Each number is 500 + 25 x the weight over the matrix's rms, rounded and kept within 0 to 999. Layers, rows and columns count from 0. Numbers have three digits each.

# up: layer 13 MLP up, 1024x256, rms 0.146, rows 843-926, columns 0-31
# down: layer 13 MLP down (transposed), 1024x256, rms 0.144, rows 843-926, columns 0-31
up843:505536472488507502504528514469492506474455491459474457542442490489458498475535500506513479482508
down843:527520536458520448514514454469492456499510444509447512435494524520458479484548506523546470514496
up844:473486525522518546484497500539500478512515502475517484499528489493493452504523470512493508539542
down844:488500521504538526485507510499562466456539528489504490484457474504467463493500481472488500453532
up845:455475482491446549475517506501509488496536461456517513496484511505456484518443488525454435551504
down845:483461504517518529529485490472541504488518486496472480536501505491498502519455484461539536550528
up846:474496478495478525515472475500440502535534504511554462484475494471493494486506507539520448513526
down846:496490526507485525512486514526503474511490541480509542500489518528487519477517503487501535526510
up847:511506515517520493538515520491515490484522475468496535464478467534495478512494491496495479478474
down847:539529512527479463488532482458484496537511507492469529474475521498497519495553506498474482529491
up848:475512514554536493527499520479515470532496495478485525467473526538487505515518502540511512471481
down848:498492472483509524500510531500517497497511543497473542471502494499499502551460535503496520474509
up849:512459486522526503513501537507539536485454446458473520487503522508468487508484486521474532473547
down849:555493523457461516503517512509450510493452487469541522494470512447524436473488545478492484524502
up850:523515519499493508512513496511494543500532466482483524480529478481496467485501537495511541522515
down850:494506478522520477477515486534510527525477508514486447524472521508485495533472489476505503461521
up851:493514515520499499501464484527505472489557508501497517519551483498505463510513483530471478487487
down851:498531509471543515511511532517461479460538531546471522516550471466450554497522556521507504540511
up852:507557535511484514508528509524497486509471471472490537475542498507509469490506509547516500506557
down852:510451486501485478471472440447484482481517518495495494504482512506479445529485475489495551486476
up853:509487505476485465503534482484468517497530507520466477501501486499489513482496486484511503487515
down853:476523480520539501513445494471498478468471491457492519537478505504512527506483536521503509512452
up854:535476465492508502516498539498534553495536480549523508488505477516489491489486527445530518493500
down854:499549563521460483468506489531492502504480514538498487463493537524447498483530481530528473467528
up855:494505502502478491494512505524524529532525492473503568503550461488488506495520474504491519511508
down855:469491524499511540484508534481487485479477492516478507493481522506524468504465504485512508497494
up856:482514508501486527454490543459516494497520474503518503491532499536487507480492472494503501457555
down856:504499542520471499500508500473429538468497524497489515484480499489500466473518466469495484541512
up857:470507518518533453517514504461533517566485509519486530474431449505498536512521478483489502543507
down857:495492477481490491504492480482455521494486481467525459491464495511469498505498513532470486472508
up858:521510506511486511548509519534514481491454487529532486521511507530463452530479483515478484478491
down858:511523495501486495500482539468518493526492484506533486537531520490493465489464511533559488456536
up859:531501483509552499521485487490521521507441492495547522490475486508506514455483497468502527487483
down859:469480477520505509460481504523497512470532461454476523486497475500517538454529485511451526529537
up860:502512528508478500473454531490526525462470505453455488479489493523512494514445517514490509534486
down860:502510503538547493528515524497514484492479479479518489546526520475541522529508513480497542485500
up861:490498517498491497444518517518480460483527525498465460532487519525460503533458470507464521453528
down861:452514465508442537550486468517498497498477489514511459513493505523477511458516479539526524539485
up862:474502533501440484487496495489491440510465487531531518508513518513522496517458506545488506529540
down862:524475496501523483490484506501458542493475513515511474495525488484551494473456493471501499485534
up863:469509487501481491486506506529503491494511507513520524491478526496476497492459531457511517522463
down863:495530490478498544510514489502497479504480524487519480483459502482502488490526480543539511493562
up864:524523499457472533517536510530494522523513477488467475478478503492497491472487493527497527489518
down864:513531473509551487507480545521496515522478528508464480544468520482511499489485445457510521482519
up865:539460493481539454464458492504513471458470469507509546522507519524549486464511547486511558532513
down865:503509491513497558504508515485499531508498508510492538491455462540488479528475500493520499512480
up866:477535490483491519465527541449525520488507467482529484489482525479446512460527521517497512497478
down866:539478490511473507476514489481489509515466457510512518486488491449537512544511478517512531526505
up867:500532494483482486513542496515500519439499509488510502543499496498494482470508480545463483506492
down867:482496473519451541504520480523503477486522534493517516478503469508508493513516540478499492489525
up868:488543521492539486475513484498516504524526484464452454533498490494519524517510493503505484522499
down868:504510526537500472478536517552495493500503502548501524505515486526444514558530526485527505539465
up869:501456459540549496501475484511494517502511487530499488527490496514486497459552516499489498521484
down869:518539493483488476527506483477529495536495500504506506485457505478511477507453491446486521503535
up870:491491492425459488505443494489541490517518477475555507526533497543498471531594521508520477501493
down870:497477492462452519446402477482490507493499542499630469489494517520507531514568496484520472482543
up871:483475477500493464538534517500512525505507469563484551479496529527493512502511526487527542460512
down871:501519530531535493495466489528475450512524517492501510541501489489503483494539461522569487512542
up872:493422527467481476540486485489499507442497514495488472472498480498490503510528483535496532491545
down872:558521500540473496529524466503474482489475457503493530464510547538523506477493550511544510508461
up873:551529475513485518567486515523517497493493479500510524516528521494496517488490521489470522476549
down873:512520515520468485526549472494459500483447534459462511499453506484475493557518504496495495467480
up874:517475506533486506511504449504499517503508497494516525522508515495486484450486514499474480506534
down874:488526491493505542505465535512481478510497524419453516469486484487465473497532474490506491507529
up875:558523521529492528519537484505458518510508468510521469476503505512529512479555476468496511470501
down875:491525535507533529565526531495471506520492517497497452503494538467578479463495509471546490513506
up876:543481466505510504480516499492508509465494498497501491534525491510533539480501501535484506456511
down876:495470506495507481544481529516542502526505493547467453492488467539479493525510530481491491481474
up877:516519509482500504571492549495469512531478470485537502541501493521493503489465515474482549494473
down877:495491481489535498497528457496523500511500528504492470523506494504494496533534452542483482515516
up878:508532539479494493498504466472502475451508491433461528563503485463471493520484568469480531488504
down878:506437478496479447531510522503566500559487488511485480489498531511466493499454484480488514526466
up879:531529474500491518536451522537530485472498502532504496498510451516479510473514493456505523476525
down879:489501543523507514498517471515507475549500525452516506507462483525491500565489511513505520504514
up880:521558519493480460492517486483513495471496472513507499512482523536486497513503502499516475559538
down880:497534500542469475468507481475501512513525510484532468474474480493489541567491440532528482487502
up881:541556491526487535479519467469492509499502505537506469518490501513456527446555541512491542544498
down881:504493498479473502489468520518499532495478491527501497510476467485521507502469510522490465514487
up882:558529520493515506480478510490449512496489474484499464510518520533493485493533504513487443508486
down882:456525500506535492521479530501485538533518474510526494524514502528520483498453490539513467492509
up883:493502511497487487473502499494515520523491478518522477510490501455487508468501533543476488506492
down883:460492490511488488454475504459451471444535492476524499472477499527539490491510495474535471526466
up884:480469490523530494485506497507476528495503492494501453532501542487459552468505495498504466497458
down884:507506496535489502477520477479499513489517508486485527509523500487524506500448513529541492476501
up885:507480500522430482530484499480482490506495475478519492531532545481494508495521501533494473476524
down885:499498506500549532487488503482519495478454506499451528532511470497466491514493454454494524493450
up886:493487490558483511538518488510517517533519491491503486502485512463486485474510491514489519496492
down886:473523501470505528482437539519524472481495492494514501511513462510536489492486520495513505487492
up887:487480539505499508498493494516465518493426543503520501511540489530521544476501491542447497489501
down887:463514504489472528483468505519519491524485527529550486486521521495470502511510497492491507503488
up888:472475488560486534518507489496542515540466444514544519487510531475492536478504489507458462493523
down888:487539497467508499505520526497495479488440493457509487454495514522496462483498523441472492521465
up889:469512509541485498492510495474481528508498525536499488557481487542501546480515490520497499514487
down889:487506546517509505501497540509503489493467543482530544445509477484515491481505460476480514536497
up890:505503534458493572498482512489491517496482514489523530520509535528486503503529463534492475522484
down890:486457473493487547520501508474431511484451487494479493546515508492520462434510518500547541445469
up891:507477516493528483480518543497532501503489464499487511510492485544464510497561523506514498479523
down891:473493507467469532491466501526530530493479504555508500503504490509530474456497513486485518529490
up892:518509475489488561463514500488494503476527490497519515500485509532456498465531471477514497537496
down892:471498488512512484497497466504510466546501528493505471496531517501544521487487469473478508486459
up893:541504479497458511476529514498441506490495506500484493498545504491479530464530496445497483501505
down893:471482513460507533520459470448513499514458490489495485490483512528498512501490554489477471527457
up894:544484487492506506513552500499505527530511498398546463506488498524437500494452497488506513562488
down894:473502488520474494477493515518519513506502530511473572531516489478476501498496469519553524488504
up895:497522547469505490512498487488541519510495507552497481523499500535506490523466485478479498506488
down895:516506482492553524506531477538455512517462482532481505492497495498545469459493520508460488470523
up896:515496500528499473518532474499487474524513512492523514540487512480474507514526504519443503488500
down896:489479439482518462539531488494535494462525501518516482490505519504451497456483499475473492490479
up897:499528502495507516502473497501511508478501488519474473504500573493405474488488551515486529466510
down897:507480462565489491480484482567497512498477509518476438474481515535461471506468474515494554521481
up898:509510465465561529504501533499469526481465504541486506493491562505509488531530508500491504482507
down898:490493505499429507520528470493504506510508497466544507478534462470494501489490473538462485486508
up899:509480464517499519487497532517489468503499520450555525472456521536496517460515496510459495481503
down899:521530542511524510557497508455535521464461473493519491518529507525487487518489493535480485484534
up900:500517491522459466512525476521487473504512484502489502527493485534489504517469490551483476532495
down900:470510529498498508490494495497498513477472517486478530461518502486516550483522519475469497485510
up901:542448503451507524544510495463461491488487502486542474496554514489501498483468470492494502539434
down901:488525499520460549510500488531516423495483488464493487489447513538441547528494529525527528494543
up902:520513509517522483485488502535493479502467506514442511542467499545497518545513525509538536509500
down902:498465495499527503490495547489502529491498538527534510449474469493465505524509508462512518521516
up903:517470544477515504515455549531541481533520503463477496518495500531468494510534539467510478532561
down903:515467476512529481495466503485527484477449489464481504482485507527480441534548518532448485512476
up904:496408482496524531502487502482478466529507465533467518516518516489493457474551484456500560502515
down904:482535549455467490520511537513510505413493508494516511518489470491475552518464491508446453489502
up905:499526504558535481481479524499512503507465476536490516473528544526492516489458499462552523533507
down905:487470505458485500561560485510482511532497511499486463528464476488475469485524490509472507474475
up906:524533507463530513530516462524519508503473519514520507475477455484518513482509511479494540495517
down906:489509477520477506526501539484522513489511486526542514476523535537496519486479488478468488547520
up907:481517458506524486537475472535480497508515486491517485502523493526519502503473497503455472567434
down907:471475485508526497497527536484492498510522465488477537469481498493509498498518507495510479438477
up908:508511544449531474484493455488490533489450537481485521515496482519509493556517443473433453517459
down908:469529511524519487523481515451529482534549504479513475460532503468457500501475553485489493478473
up909:493506552513525503501477484496513498486466509501499579421485520502529468529468536472474492513482
down909:515508483514521546513516495478453522543470506493525525558516484512534506500512504462537495527496
up910:483519546502526545496490514481481499512503487511484502483512489505491470504534509500536528481484
down910:514515491514511510479484498483492458481510470507516493511445463468471515558457496490531489473474
up911:494502479486533512542471516472513528526479479500518495464465498499478521489480497489487490473463
down911:476519503533515479526500528488506468491508546477508514465467466498505536502464474480548426515523
up912:483560498503503501525524510502507498490460439476465457476512481502534538498498493535503514463539
down912:442523542524480522438443483452503473524506509482462487468448543502465495522513487538468515465482
up913:531503472527536486504508505493502542507489479487522512524495480508509509503496496504503560516463
down913:483496506524472518482549520498529491518495521506505518472471500496478471508504508452523486483482
up914:508495511513495504512502519465518541496486488481496457488491480498482522496511482514471486491559
down914:498472510520470499530465486522503538469502500463481535475448520491531501493483508532516481503479
up915:498504519510514520508506501461452482513482478517505523461467502531492486514560535522523517488473
down915:504498514547479497484512498564523468521491513484517508524523447514507480509468489494478506517511
up916:507491515527519449486480508486502502482542507482480495532529502496427512530488477460498471520532
down916:490489484465510473535522513485468474506520511502510529483552539462527490504530472554522541493489
up917:512457502514516506549453498475503496531507489488463527479506510547504490503513526514517517490517
down917:489500512507477515500529501498469487513519497478523516480530531479489478473460514491518546495496
up918:452505499490479514516473502514500519538488522501514533489465521507477528520496493507493497540502
down918:486495494475523504538513526532530470426505478482519527499500482530550465496492496478517500470503
up919:538492498505492507517522492502507496524497501482500499537466477528495467479520462501501498454486
down919:509530500498502477540483503481494514497524488512530489507491564499498482499509480489522515489497
up920:492518454552510520521469430502499482486534488514511498493538486487504477522497514524476502520464
down920:498501465485493487488493500481535490536474496519492497517508506505510468535510541495503474501484
up921:500491497515524493486495493543499449423459440508523443500491480499531462495515508449589498498461
down921:505496486477521544465484527500558495500460517507535496505509541521540487496456533508512483536471
up922:493485516497513532520489505464478483508509447491515483470523497480475550502483484502467489496480
down922:472545506422538506529506499459543510470479456489500512493523519468502501501450568517495497484487
up923:461521521446462506539512508469451470500493462491467496509531475524514482498496530488478533527511
down923:501519522534512503479525489525545491513501536534542519469509537531510473485463494525446456512468
up924:525510473493507490532519474472597484481497492502487490505510504496466559503494491485502521457528
down924:475543491493494489509491483558476492528528485522489502505524489481458483477504479462475531468558
up925:487474485502487508523467550519500499537479470473513498497515509485482506482492473522506493515511
down925:538501490547466531491476527517513496501513497437498474508451525475490561509500481496524533507539
up926:497521482503500482489463481522493510471515538499464500473534499484519480444487541501492480511495
down926:500508480516532480496484551515422470472507516437493465476509483507460460488514494539503489507515